config.yaml
hidden_size: 160
norm_place: "pre"
init: "normal"
decay_shape: "linear"
Each number is 500 + 50 x the weight over the matrix's rms, rounded and kept within 0 to 999. Layers, rows and columns count from 0. Numbers have three digits each.

# layer 4 attention output (transposed), 160x160, rms 0.0834, rows 60-95, columns 80-159
433497485507439486481501536498560500421549540527560505564463558435527507486511535568516553524499452488493554480449383521456503488484491455485531472489444534497554538520566556543471492481486451494454412569575468414539504550507497516503584458
523477545567465443509486438387449547458467443545498516477439416439508529542462537488458443531554533514450455464501535533515504449518472567603455489532478449551457500539537546513546496497542503479449520513469504513561541510448465470397537489
486534591427612453492513440617579560382452420520500522548483483549448593486615481518587544418442426490491479379578412538449452347490462530428541551498477506441501425542445442543434473573567632527542456468507464550580496467555445514558687549
476565472473534462554453609555585533430496525543499463467521541447501538558531486448481426414442473504511565527443435522487483508481568488491521507483360460487557479496452492462440481468563502398434545510508448584450461553537510553497494575
550518623490579447536506418539535520538486524506498588463528455513545511503534445539564476507518447557458481417530468515410534469446493477465385572479548567430465496587501598518478400506522525534661534479466515455499511454547422422543493549
533562604480596515486523455482558507485453563454496509473466424500568526354508430506462456462504561492465445506552472536446521549410552463579445503503575474443575479615425559440479367511562376490588573510556458489494543475556437493508446540
507506453536509580463390490459540590464492481522444516520596486499489515465473457533443569509487472522464485493475487500442502445444503508530470537499563513497443530562560530592416478564482549458534427429509528462434588571510500445452495410
494513496543458522458478446444486473538467471528561526445459506505610463513571452461408473554545509574429497362561545473468530491524501538511536517530622500508493541495487484533567541469506461496499514493500485466534492512503408488477522537
446500422510452521474469517424489500449537466544481463504551487497403463540456530522505541500478498514548449519506546448538451503486496529537538478464544449553488527497485423496454537485487521430403462491506522474429504604474562542453485411
552471483510418482497517540470489508572468498474549517463422521529500568511436519422448423455561542551517545554461466465548558451558453547412613520549419541517488467366579470564557508501489464488453508529507352615501435409487525469541590466
564460475480517499557536470503484515567520540510531515527510449480525499454498514494550484448495516509567471534455497515520481503451563409499402480501481480484492450458484538462495468487553544463512509513480478536503525454491535483511500513
426492496561525458526449508526516479413510437527427476594563543502472428522583431519379588532475493504525465468545449480443502522489525607598466557438622524473508526547527496492451468471518551453472489542493549475542561535531448505436486506
633478528504535398442513420443481459570493585530523520478399435484607481518503526436520485469527471573537543476471496500472528421473546463512424493491512432468515494412410516473457381451579485466494543562454441513548460464500481476489499494
509561533461500450589478546539545542581482488451526502479474513548455461498438503527504536438477604494453500478574482442543487545451510502472558554457475550464513522566507423498559458501496401468493518445565420550417481485528523505548476420
583479539478552532550515559508467484557566564512498521511528453479565464460545537502640461490464497475522487461431523523489502552504582424499440465460541487526488468507492570466538483504558443465553421571489459473462507517448563451461561490
512475533503528451450494409469539469530458466539522558462491487502532490618508460498519482554538437575498522425566522517467495451503438528462487505496493520465508567483509544496452498456510607530575523477471587501561461471501410488519445516
513416434491424474465519580549479549444566454452476479504423545476445535436429579425471510456448569454528496594381523520587428573506561499526535463546388424558479457451472478452461498562498473509356455514482461589516492481466648548520519386
526475481521483472568534555539486508584525511494498538478494494518503554557457518530618485442507466456527494544494464507497448468523552476449478495479386495474489458438535543505480483533495558492529462550482467578542456432451529485524548491
457492514515596565474493495505472456496436542523512526558568456481612505505616432525537486596521401471520519459521522583392486530539545454513374458478547495479475522551471557506514518495469585543587462519453623396558518490496366515425501650
462481545503541456546584502553541572372491472517463528513573563560474554487548458580519562536435462503394527471511401520484507373433404553523463550506562515528440505532486617432488438485445495548601445491542507445555524547559478471490495521
540440482472449446449489499487498543509427555550539549543576489485476487578471491486554518504468439532630485515446522520477413370480483496524469508488433449523466533455526466518437483477519626462462473437490586521532483481492512490447447510
462501460502492504474497489474482476512565455502519466442526481489453481489559465491429533574540532531540500466479534498481531504553448504475526508506591520541538569485546522535543568508491555522453466496507447455502457549533530496505544442
464450465494475567479487469514498466385472505520502468560564503450518587508552479494541482559489446482591524577467492572483478526510499485529455430542464460547459506496499492506421598489452578551415458522428583460557549501472455569440599630
597495483499555487468567544485458537635469582579580522472417481535638535600522482454601479528563468559544515488488492485486491400518526429437374500493470486522486524409468511448487464513493581499549333494501451482549396561546548473462503426
494564524534470484538552562538516494504499552542551513537528508515456410542503513498630473513495471417530438487592452590421458532529436529500539445506451479537546479511489501430509553503455573537569505515524615487510431517446512497495406553
401503427518461414521386507440525490465490416527414495457488508491472428563449480454426595534461441482556506417524494580495547400533530579519536552494522515500478566511513516514465507454485564425429519506466571506559483521527481471518453455
594492494482456475538555511524467502555528522451540535480463475492474484551472572474569459474517537572563514507498556526480442502526538422473490470547442496541522490470499464469515484475508480525503507505485505570504419417464562528593502554
484525498462462521594496604576499509500535497485593551542563473489410452422509473529633499477431599482503391495529503525515425608505530463526518490484565526517510491580539528448540557522502500537476501512522487461416477500471501465465492486
572489579475567490520522427477487534515512532482476517476466461506591549376531463461430455487506551594473506462465534459471545503441559451536413564508603516496500477561473555526506410508572381496568497490530386509472549490552506451513560471
523532566493533475509496432493520506481499495451530517410417446496514491371509519461438496468507597540427500436459457543499571535474487473516533535540578478467522450550437545455558411483558441509544606510523375479529501445548509428556441507
586480563511516461543509505534478519510563535461500540516480518535534538483564543463485476511541533499487583515438468443480521507473517486416473469574419563480450461451525529563513467516455508558575503518467421624559498396450534479543596543
527505516505493416445538448452528469444450524538493520542515472472474464553477494504560499460509467526576446465494434594429471403470437542542566483538472431509542509452455482429444453445557586429530592534537584439568468489506462476491414594
458532527548449421499520490482562428514516516539481459549498519554405411636443541538542554485513455458516509409510434494500528457546359597458640497463449495484550558393533498519504516501513539479527561553527506486517465525444503467527445454
490480429466493547501487529413473468439553469456419421485485476458469535407444569482468469457512607492572457621426556508573480529513549463490561417569471451533508448468491467494480525535562428461390550515547432524441563482455593526501552468
594483467461498456525483517411446482621482584522546505458463424493587517461524530449500482470566530545558552530463538517530538423521599416475410479504520417486533480411391548488496414452580448448487478560475405530579486470538505470459516513
405541453495497516486459555446489494502537451497480470549547490496379374444473483507410567494471595471512405466512577497565450586506490562526551492466570495497524529535458462488519500470533468436443548500558531461434505550497558522469383433
# layer 4 attention value, 160x160, rms 0.0867, rows 61-95, columns 80-159
562531556473504487583416491501505552424541529531488426528538503457565486551468529417511515560464599412530450494610490528586500536502470483451541510477536533508474490429490455453532450470516464554523593506458492526568408526469556432491521445
491499422542488511524463424494547467521605599498560524482516528413468504569332537483509444617553449575462549481324520515547461440535535435465538591588544628543634492479504471564422465572478507495477465567525531491561558471566387511587445543
470510458506565622511548511466429477566475519492465525488507519482480437517559441532487463515494511426454551506394528527526480516540627549548445463469497535513462553500455453646454511534438436430480514485500436488506538473547559379485601492
492559513559557546463426408508561493435539401574524514471425453471466452553556528608483471449416536583516443523462529542519561554545526569520556483471498477425352502474517478531482505520523468549501559546480562467462490487521472564474536484
469543474465503541481412494508438463428462462518536661523463573503441441529512545574529590445472491525458557531461426578528428501556626496515415501367385555515467473431503471554445528500489533536431544544438517507438526519584515588568500490
512477514533506499498523503580586507516468517554487489583472402587467406463547557440500558468499486545530506508474536467468539588505440481517497493584540462439416527437415514493486417515512533581534555513504494484500471505491479617499453446
567468490442478554498430487542431595571449489465442509536481457503485557427416516488544452445441573460509526549534579452540468480470527523520441453507521527487573452504467505423499504540512478540480502501449534499533448520511491563516431470
490430445466450542590527476488497468536452549558459435532529502541497506483512466430498542523600499503491531546557471415507537543482472439459466522549506500528547533514446549500476500542434509510538451485620455514515489547471525495497451457
561449510415558414535559455507390533489543446368499498434660565437518522515528556470511481634439492463558543466480507480449451460526543546511582480478471489557527484567533486451572465553536429537491476490463497504458417489496497457534581555
456581489540544516489483476473536498460520541510538584425532496480489463546535523503465458481508412521484513464511476492458540446522527554558566470476398484471465510490467467501488563477492524496490467538497556484442547477505449459468508506
490563500523513520552455555498453491561482591481474562569460391522539484401512461447503522367502547531483455511468490545573498569479480447430425483554588486555572521553416544461537506531470565494533579488543406506499498486487501568485439494
541570531445460499475504518527483584478489432450506485451587548476461598581526534566490433463494510535461527517459450484543539452530531554534485558532428488543457484520539454455413540468522481501428450577492545471458540505557528493503528546
526561407499575516503404450498469492469558475562542517493515464499477459500567535571472536501436490539494577562428501493529546544499549462523557448475422496517520452507481500524548522507490424546519563490570426517553480523539484518439544516
528527502510582489455482461485639477448446520612542556525432500581475533589495535496456545515531434574481448452518493482480547481531474477521457508452498441442577500552498463488465613473500581486434480442466533471439485489485521458529509509
531474550516438480473487518512499524476501466461448418491482537407464487519564451536505416417531500500552559513508541466505519488481497555496503489503533553532449568440503488494457451566534407538543468566498545496453475484509528475474508462
536541534444490425568564585456474489483436552473454412494497528533542499496495449500487549638494442424505545473470433514407538473519489521539554517459467418561539527539590457541494568399479496435514523389501446506499481521495480530514545535
489505539519541453470613502473554510440530531497532495441514526405475486508542521474495481555467476513553469447505455486434499437489533525482564447492455456511517510465472452567552476474554489466528442480491579506439481464509465339528556509
556485543537433569426523513510638511529498556534498502512329492522494530475467429545532417469576487555484376460507512539565456504440510489452322476536549517434522517404486482494476520513536609506465423488494563496460548458521462491491388501
439553486549494467490494457476475445437505552543464491567476380444530504499508423432462567491536542540506459481393515537464495538490431548449581509508649485471412496531519551541444458543535569574572488486509449497420525507456526504537425481
480508522535458424516580521494503524457561512507567433483512505438462508516558468467509425521600466495466519466413473405475569502531496504467576536657548476507414579521489504475418405530522447596537437569568503515484508517490479487425461490
556473534392519493503461454489493493535527577460432525547548443538461546478439528483488504488547537560483493527639523457458477516566374495447515491541580498492587552576501555442536443470456478470547457455558447484498480519451536514497519474
477473522495412539514590500506545560532543552481486425533481498550498474421479437498492474542649522556474423460485488557494427508430432522448421479549533480462473507472523476502489537548497560461529453518512523496484519470455497431455411445
576495504495426461504494480499623477452525509520435389441621522408413581518524510498492526540405470566481511558477496415438590459467444534525580546609615419514501513458519508478463460493539554496493408539512567468478537495551519416544568518
464383515511500398431460597458535462424457484556491488493438620458471515505593483535509537493528459528574524456520518463556441486495459464431530522443530564467449512479521534549452462519492515479501506485578465521492557491483505374470445461
575478494502503513515512558525457500555514500397457427530472475515513457458583472520457497398521528432536492536558478447572480516500504488470458458579518480483479484599476497438480493380518480559560528522569520478470503500545530526465470497
502479539522583460478502454476484442416496493557543458424559561479442542517493474536504479595512393484537505441542486457517525476496513499537549441417416578520453501552538486468407573523439424472501374466495470524535586509543527373453495582
482513469506572512514424485495611502483513512592536550541471489529491470466509512501495546518460456555511537517551500458435522552563502479479538423486482544487596488518415471489495536447411489504568475412550419508438473496442500548501449481
553580511498534534497349428493485462475475496548450636475463460570489517491451543522499515554451486544441504528425480545494532495535506519617491584457486470456473457540483471439477556548464495495449578515442511490469517513492449582536530563
512589547423519471513399481489473481413475463468511604493497531542496449552457571565464550492325474406540620526510492519508501447587506578580465466384385560523444430519521535515466528422504471508400607519453482466490517508515500581505493531
498536517519554518458498485510479580455489475492483501443520528449508517501466564484475472645441521529562453468364519569495527413545457556534477566441474465542468524506561503468532558532496484442499483416397547503487462477523447423464584578
448507549521469479444592568500468524432507469440506510503504603409505540515561507539489473393603501469524627487482472447524485506550553514458497514524497551502352474527560526546406427481540461543466430640551525498450498507522579484510428505
509447486513498401406590606516451538499541525447550508506548555417478562456519503526520480387480543511551500494592508447471505516578439477404534497490522529524517524589549542460558388508565404548517532527573434510437467495509529508492528511
497532480487497573481531533499459521593478464437510525467497575571554500524432564488468519558621461463501589507561403484412447406497509475566473436421392481530579483528568498457494504501420546382447458521471469486454494514532530439511535510
534523515453437499471484393471519535473470478459499479441558564551517561583475567526466489606492476512479539569473412433527479390470486542528446503560442536570498519511524477467474555487489534470447440504508586462477585506567521425528552562
519498446452507544613399569476454478571460497482439512532411545597520487511473488514502527481550457433485605560598487415507482541495510479491434473517512577557556557498453530524501521479426533495548518492575396495473489534501486543501514450
# layer 4 attention query, 160x160, rms 0.0973, rows 64-114, columns 80-159
595526395472462519511471460496562598488520543608608649452387456535521518522423508414546517480519477495495539493489506369522464537521475440454505488457514523550535460496436638476503425534588469557419531524474504538577416453479484542474419489
461457563484479547569454515462497534483460451439430491509516474502427539516557474602532603486465552498493440533462550530481467522355584577541458509511539481490421548506476372481458535466388475477547510445507516417442574522488581463478455556
537536491524458513516497518479565528476517528450487457505504486532492569527480496559528515511565417436501523553371489546528534475470517454450487568547491552437525551396546508548563460447496528437503481484518476489544494545507569456556514537
496547474477485506496514477464549551446530495421420550429442434479562565546455524465548463494545454542539541487458550531546561495494520478461485536484531579522511525441472515519505438506526538441501555514476497472517528527517510477548436558
641449502475545489451445446494549485504520489557491498481467433494571519552476551492577430491555509537530517454461534552511561466436521453471496447493487547436484519505448488500494478503539588456580459470498476488523536488451495459524496521
428542557546456530594536502522512512454524508438569479541514530520466467415530535574471567513512557476457480602469437440437495491571520476516469549560490470581441467441512523532497495503484473544454512516534505612483500497496540437599505460
452520497567451537509530565524509508549562566396532486579492545617464492425531507544450512504582589454456570565524436505417493516568440492501542550539426491552525454416468516573488490550491503538480449491531472580533457478497518483524504497
502486546443610505559461413486415485491552470493431466444430422424446469520470440512476505497523441510477446453533557525542591447389555493579488506492493503550489549442468520544548439500577526503474552462452552441538574459536509505544545531
495530511517511474520516511428505500528430500517518484475544566438407444496549515521496568479484433469518453477558534469567467447489530538508486534514507492599507495535565520471532470470532538498507517609511552463483511568544544481493410513
493446500564494445410461496398461514491527452496462487582532493518626499524505507421629478534514446537612549523511537591565396431433508556465412522512566574505431521548500501492468447460488454492541552549536492304461526621544469527476416597
566567491519506423404479511516500522544492565509439603422450568481517510505523545507518538446564441436519554564423491543411473422539529416466491444455446567482457491528474598560458485498478505470533512427516484508521519549563446491576451512
571499639501428443541423543541434448496529437500487439571529442519506525425394508488553512598516509536419465526497492454520506454515460536450450542467499526509478492477556391546458522536498473512459475468484531520554448523470544433548512483
421475538480580492453585492502452447511540478492498524524461531470526512528561484552521478541515494483485439528569525506393536533518448456469494483545596514507460554443464525481474490505509529500495542467444454491507477538650488491422613465
479490525495418475576508417466444525537450477582503507425534455449521371559437514554471572507400406525388385502505453416469519535534504544458572501565580479535569467546545431402460498530455435563561518489516564522536528522483517408406455495
478470551538510529495478482531493411554485524616540474506505489558523465521512487466549430462542457487448532472528548487475454531447443494465410438507457485411514527470445485480414526442465555480539474502549455502562483433501419553410680536
552488604521551513513512383537456410489519448577428519430478483481511483480460581507515396509589477616493498419480485447502549415507483537546517543517564439484497493550501496462386468445519580461531505540459507485629524447516454473503569488
493503531541411537499564440485552395521480508442543461475562582550497494502555510538502414509583501413465526559411527459449559464619462493391554512577439538572549415463507487558533479503555539523437551478479396592608447548483475483581513478
504503462429565470476396489513516606478575494489495580522496414464468471448449531449496590483416476610522439471504496518527469488447571495555454454383491472593464533563487480466494465562491496489510552486527637451430568477530590467473437506
442445514433559571406483530450480509530549458507514553532457546503494529483477474499506546451477538551582508469501542611525457492371651490550488425458496493566436530560469393486482501507468509444520482454449576413462547458532586502549450544
500469492466582484462493522504500550469508455580475536512485502497460547523421469474511495432468525577520536472511512552486419488395575517533521427477470522494492526585497375414483545510541493436542512469488614367444519470504575561453454539
511523516461550558539481547483492557413569456440503515578529565506422510578519508538459621478331570532523440567506496607445472469502625571579527380500499435478491562529420405428545528456535476421459544431506630478375467412476613464421453511
567550515516542499492496434524541537506533546511488558461477421425546520479486494513507412433531463486441528478484499580496618427478470480477456414514505524443529489452421553488568460513519512472601556485503422496553515460536497445534428540
601475474482503510461439478522488455514497490497411508457468447462591565543424543491535414526573475497549546455499521517529503495487447497449461481503533474540501470461471496477528405496523499519555529493475403442538529487556436472464554535
456496470528548453442573496500551553515459478539444580480519556457446422536603430484491410475529393462479515428540535544457536472483504538520526461406449531508485475514490537531413500467516534497546509614556475491554480561580433538488507490
378538555525454489606566488535374516467501490460471508559508548517428426533514457570431559557471482562433520542467451447416499512545477545547514519435504498513482479475504435505456525552542449504472426482495519548542390497513415521430516437
460535494481539518612489502539511550517442478504526508496537548474481487473551447553452531480503462531452457515515527537495400481557576557607513449473443515477497526570497420526521563574468498440497488477505564519445486485489493485536452492
541472455423560558593563511467551563560327515550472493427525502498516423652552454549489411533513511407547440432547572558604550596510443533591522506472597479462551499466530476542470539433572515447480587457467417542459453463509357571427581491
461502506570460504484552510457499491492509397489564555477487549584523574430499542496532552599498490482540465507412460455402484547501525448495519579437575393510439487555537486455481475555430549522529498483452499501461551569577520431508501499
555480452474460551448454447558452479492557483592510489412584532490568512545488552532449474493528450559507569512460532567551528422523513567530485508528492483513561423562543475461512553480506473469440456554495551495559472448499479454533478492
506462543597443503405523512545514410505513461474478542549485483572536525502515557481524456495490554519612562542545516446528509449432454457474452511542532434485454458478465580477505523324467562498456472510538493464502455490532549478512500494
437525543519565514523532550505463457431476481418469499539495486526432485427496449524508512554507535449516377501510510504506527472425497484503452548510468518482507564420626442513499538453435513365531452473505595532404508574500513503475545543
515519471424517499525483497451524509447547432488535466568451456529606485505527499554505434563470596482502429491440522579477471510523510495474515621497643514511449564441497557588474516485529489507502464473494397563449563454488518565489573468
500509574445434485537477435546443471487544470530563423569559576436472392621476505506501457586530464436474507523497503481594544484524440498505487456537466618480542473489453498541411428601480487456477441487450437556599478512460460593526579487
486402563475450460527498460494382406449466410482522471438516543431524470580581506443586441536517520595496516416566594419501466528479509544463547528467585536508497470630589430514415512503534451633480477497523535426482423533492484577556486498
470452356570499509441583513466627520463528596588659533410466428540543563446516486507480492433560480402502543463538518441598507549516522426420478489430373555544495475453437588495495525424543557512577456525541425590543534462501476477524515456
478462522495516469481477460491477416528463497518461503462483468451480474513479525510547460421500448571500509502525649525524494447552503522455455595522575548410536497463502508521469485488509484513447586523533485461573496580510488521556430564
501479548470494539501456541490491436463520450512551457433534525458544480514505475430558411548484530595498481522482505523508475408540550526544523491557549524480526531500503375522457506501534456520427571530491450409600422558415476458501473551
408527489535478527529552545466446494486422478473442494543521506493502451456501454492454519479472507523525530496578480422503461582434561521552520524465520412578525500561554552495465569527450510520490383393481541547457500514471530477553487421
511559427489459448521528458560558535458537475511515548530511493567396527490486587568468566417514510407490543547498433499530502505513511431540465460425465514503468523499410555452546496526469501421473528541499511580530542431513526496516491457
544505532464472504478483543532553449479544592519537497487523492525488556473558499450483516528545573469577556495436492461505468532540617498583545466494457476452528520510473479451550585472554449490433503527512471464544405462397531517538522515
567443462500516554452419467468531433591496510552566494394537455497579543558583531363599523505520468512592559443455579466536564511507525530463489441598498576431497497495492480528493512442476470554537540549575505377583403520449539500534496601
491494461474533530596490545633503542430549421471565510572533492466384567372586494598411541455514530454367459504500546554520462481526536474523515523469426528413472512467429446474535471484467500453518537556486518592574466412551495469532524457
436474501485553551513532524488535555500440534449505479564484507475497476490514465540487498512490500535503478510477582466484454564405404480542474532554550474507477541537510498516536529540443551503582419482562567474429537466517438493413437507
493544528491507527544457538532494483481549485464537545494560494523495524519533431529461565409470405535545526553500500547534537477477520576557528496457546568420515386571516440608446425453533415490463552577447490495646491459558516423589525579
540556563514548450515518531513532539468400545520492479494447561522504460537482535445507546586400515461540536531406509515483438520496608443516485606468462465560492469456531481554550483529503417494428494435505463499518518509551474522464541510
434532438549488550527405448480488457527512470528412483542452435446545488467466546519503552531500496494486476417535505527512506423447469473452439520488583493514479489445445565504514536538423519514451590505507508515478575510577543430463525545
596534495507478466592561523518496538580445540492521414473510512466495442475521402497534524592424486532507485465443542456435436523477467494468478505484489441521463577447594590408507554413482534508533421492599487510406590556509533458466620534
524475478477539520495455584476519600551506524486562485483520482421550506538444492408521484541501514502509642447472498536466463525506516443500551484470407591548519504386439535463493437526513492507509585481477516473540504486504515489499518475
534524512514536519490565545472582496476470510511544489536526474586467512507504502573489564499456524388498540567425365571511549536510486411475421501448405504556505527482523544550533530485546482470534515470543480561542510498596467455491537492
574456502472517442502495537534491545499536506523559418605510562509432494527518477554484490566518488426465508521528451534537518519487456562491446461445466566521485528456510498523550550554512441449486475478429521564512509481436523533543525456
505446484522521507436502411469483401567472413531545530388425433502649523519462537451578461504512394477537594457510563481501535442523481431439482529525541494527462445481534553566467459418615552537544508546568402478596506493513402449474540473
# layer 4 attention key, 160x160, rms 0.0963, rows 64-114, columns 80-159
466493509449491432471527551493418481414552550425538473407486475412555564480460494541483499443520427555543452488468517465456590494502483519488565552541464558639516578636524441518499447487512381503415455481453515502465615549475560487479428518
598408517438502482538539500499467537467413553538476473587615448486461522473485489420494504521529518430579529393465395538519502502489442474439519476535537543537506528514525523465618587570482523504537501529500553430522448476443517496559531509
563462519465505516566459446496560516532469567513541492520490457519436509525471475473497479520497530483434476488534407550501458496502542439498566460552500485446566509450505489463621549550441591483498504507477530461492493486499488508520575473
560536554487489533534467422525489517483468527558508477460551468499482456528465502494563471459574509519471431557420466521553420500483501522500530530526483497516529541466471512448439589593505522538437469494451579478497556547427510546602424478
459474402404423484476582556452529474479388523586507424488478550579522602452534359432603504537603466426542556449529475532472412605404474507451462499394465569387599584365593546491544611534375552426496439491456479536484575539390517499568592482
550481564492555421467445443515464564545517547498539514515465461480456510478410490600420439468523455542407476512495532494464539480450487452529493526506489474540431473521470453488473417569595510496466546525473570615534532440567476496500482487
524484498526575442490486361531447539509512478504468579474512459471453479538421556546428451498518497552459477521497519475475545468497485460527584523476515500520470444515480511470537475546628508496488500535474486585501490461537445496473495463
415431502507419613418473534555585528430572454520520505497576465479480558529538543507531583499523480503562476488429540545487497512474414509459450539590506498435436517477504461482442455535408485475548502553494503460530519555472552502521431479
475467547539503495511552565533501542500595476401540499526492512594523475482541493508420536517443528510508386554477500671466477480526502507473484485480473426504461517509526456531466461474482537510499526480472533514506457526544492524441464547
533520474542464487537547528520464509508461539499514481511482563533496461469513474510570489485505587462478520498488521499470457527536522437466483496458467426524482479479487507517469552517510530527521504415499457441488448518546471513427533517
572565497517542545529496449601547575552509455514492506497546542585467441428460480474515553504516603452395578553480535542521438504475556484577453458458486510463488453404509581488467472443548564476451495511451509540518478503500594463525556488
403375520484497534523561534533430545447476469530471517475440506545507487530617512537487517504549496482502413471503516574503571555445525502496426552393465579393450542466507403475557549514417522420539494499450546520458476457436498499460525531
485466548525485501509489553495567503517473566431529514516586542512402385437541461535485436416519557498514535487423487455433471509501441497504488517395423433468435459575523520470515409451550483555535471517568498530491502524520523472413522511
545438497508531563412534624528464523425469622460509515490502446416505584474472534509440512404519462565534418435546525559537476487547498560429473577518435468504553525575523449483477380405471505504440539438504464450515552506511513578502510610
557472515506463470385453515417527452512419521462551482506522539484512577507543547471537571518488500469572573421506553458497505507524483480440521527525510521460493492420544558514621504558469400516473477502536540450459475468455502429535564472
438552442486407570474440495469477368482571532544413541499503454474576581500506588469505500536545432492528480475451483532503460440473451467418501424468519653525523484600473427534461482549502540439455439446505465552511527518458499494487527470
496518542571440623448419536518565471595533495535547511504384528579510531520550494458484457490453541542430539524543567469516399553496509483489505480478572413425448421463563530534391511371504456538566429513520486532502430467556424548483480463
481482480503546471557534504439438509377457565476531460414473515402482546534445431530547516468565444519619428507517510490525543541372471513505506555539495535580566572526516408503478514493421473490395494497449517503436639588457545515533465574
556474503461513501487527483488483544428428527469525420469536527496533500479531425519582548490498474437573514485450499541513489545428444572583552539548481522510588584469564537488462563476512509495413495571465472491416543617473531531531482510
491506426472429487499548569479510544469442511528510442518496543492550495465536440503561509527567450468644484433473437496548531547503471538471474505517490553527565595491554534512497560516410510521443486493487442451463578591391514524566482542
515475507533463524410487561460504603457427531436527496480492606518550524451557404499527502484575506487526539464454459520526508557417506498542465518460447520516466588493529508513468528451464587455500456617509496471497543545403521536492498521
513459490382575520385483497476490582429444502551486479546574507445434500546520460497567477573546546503596582492488495568550450510519443530550508552516476547421492601532572558431471539552515534461452528634489533515447548553512539556624499452
429499417427495419485558509447523530373505497579494477546405552484487476495515482462589515505511525511581490438470442545557538574500526552421483482491469661484499586528499544514570632512409476554471449437506423489418540620421621502545435544
509579462590555499599494479504455380458595478434429450505567528550464444533567613443400543611499543453441579586474493437454462393603400493512566488506487485548511386571486554556492528442557520555538433486538430502548441535582433445419549463
539497486492595489516487441566435522493527588515495509568481399422452512476405530538362446483512472543450494544504547458500515494488456428516526566491549517562469504565444487431463489547579476428457475512536477587563499406553446530445497464
452505500487517480540495513662509655532625466503476453564467421532388533538431522544291544567482389538323477629471507538408538483431345455598570494405515435479526490495510508365444396560612487403479559526451551681530475350521441478404498346
452599488500463363463460512486468489372588518505490389484594504473653520429496511442489474525481470504521544456436399462403413493520435516542588469536547522441501463497591594464567484548606486533527438496494423462499527497383548458498476416
561524512519557501548494523512526463555535547440517445483485537485494417515543473545492470354565428534386419454494533472514512418507551530527448581432444532559487407519503428515342502421502505510467461462479554533477556556613522388463502556
429474465453576512530431493450459495498519539503457522501431403418544506499425521484510517536428467544520513480577561522602461496456482498444484466502504565436574580620425495486477499496500500519480545495551441483543531498437477530521472518
527470542552512510498525389522487519510382476472538481534510508535530414463522508527557465485511458453483506455445573592532430492534510460544480492455478505471356570543501523578505462472576521534456582450497457516536498505508481554535602477
451457551499460432546519514494483515566502503471555481479510493497430441546498485441489523461490393494522497469466522432420590482530499483504483632448556443498426464456531465496470386516504508558488559566556549521637451501508502448506557539
481600511493401410484486524414438443518472550547481439447516557499548499490510368487534501449549488490465596460502420425444517503459464469523572518437502445527562427495491538494445518458572574463556445493524547501569451471448390513490553443
515485478454519505488511476473518513503501539522487513520459455562523583461474493461529484527427537511534430512539532536516443588426497521492470466504548507480501545528472494545530520425478387510471452486506536437433508492406529473446471524
570498440428428592403467544516571537487494512493473567532546395539436553353460493513464541479450565533597436593509582495543501520498574574516490493502530546436525493485398507482569523402435437486466459554574594427348518506413565474471477608
468486518501508507506515554515465536525496392473439463531434584508495462507531409582453528505514434474400552480498456607456528442514504387520450541469508398551539588427563490452524466574500609468448507475416492615555585495546523520592467436
519512465437468510532441582567456471488490476515579492516551458510524454448535517428509565467511580517576515496558538409608478551489554528582548460469473530458467479536460518553539601459557447479554515522544579436400453499373528571447447491
512497444454473507400522593479489455466466521478531510489543462507553474424498531493553551470459548506539482485533510483582481570484538562483457476497469520490468482552478474568457528451459456518581456511549529393454463579453507516525503566
485547531552563447448494457521543579515518512485436515480414488477497568539452434575408467527568490519462450484447458565400489415489442418472457521557531467543496552493432491454533394545458489489474507433515521605565561415604485478474517495
496498513493519500559476410472476528565459439505481471472501568472497543556492518481486453562529514504459563508486520521433524529525489414495522540473520451532562502439490548453493491546537487519492447507481458621522478461483491496494518453
469506494496484489574596513434504485440529518559531468490455601517472414506526430588467527450544477460427549551574474556483493535485491408497500485415435516518527521503520479492494537468591568482529450470451469518527458507480578483467538437
453499502459456470476527562441498404459491572469524473500534496479508461514526489542578536445440555494527486498533519464538474514488507544460503474586472574502472480509554503565523549452505445496512530538535535374478463638470539558544401484
553471532546516489523554394503463489484482406528496457478508576483469510540497530498462476561490476540458534525442477519500561469508527497489491543459518500499527519477505487519486487520505527524484452467471490606528506489520450515555521480
471539556538488550481524519515481523489458548439484574577484442450461508532458528502457552544517457530468468502379507428443527552483481530505529491460564500539447510419522562499495419496444416475459467441514510587461571453539462558418477494
508458541431559483498597403585497480458488383559481361502496541471497463496519540457541538553480491493512558471558526493448508463526490447484590448670511481506455579459469493421505583601477441515515455419512570536511456487483487489534505446
509459522435549510439489557447500496497541589420469504510456465473579477535432522457545402474531531547562488435490471468510528592464487574494456521463568537522446484464374530502473426463518472537450494544529521511505556449532488518432486493
532507515543537535477530524493460556493505559441519589495574458486475574550512548470523436509496479533429486529503555461598477467474503497514537489608473577510557502502527536438503407505532529477597476562522484512485457514445436481421461504
506468378554548442510481583521497447513511568549511517498501554511515482576445531445450470483475559478524496519569486479511491486506477508481570489423457559523507497536530431531420434426456496530495541485406461513524522531522503440506485470
546551426518573520428473497436563457435516558560567545518398542563488571513486481470534570468462562472477481504427464504459495544542526491458444482521463450536520474554493478565455484486550475501397504527443421514532485532584505487499494494
475414537531519478581499533562447379445525402509505446496463497402542539536501573520563486472585321500516531441534530434444528436512429420446448571448540528514505422578576503546388447592525528495436538501490445561618525500621421579622492448
403485454535451508484533510548450443517483361552559517451465523487613517542490513485568500487539512543475492487491568446562472566482464557440506475509549525476454496514599499538429416495454494548514503504537546453509483560539495554543556487
529465426512484458505549505551530478452448492508557461481500587571456526556526462520528474372496504360449557500560496560473493474504499462443470585496408585479535474494622503540548530393473571530517470486560443523442496529534511554554513447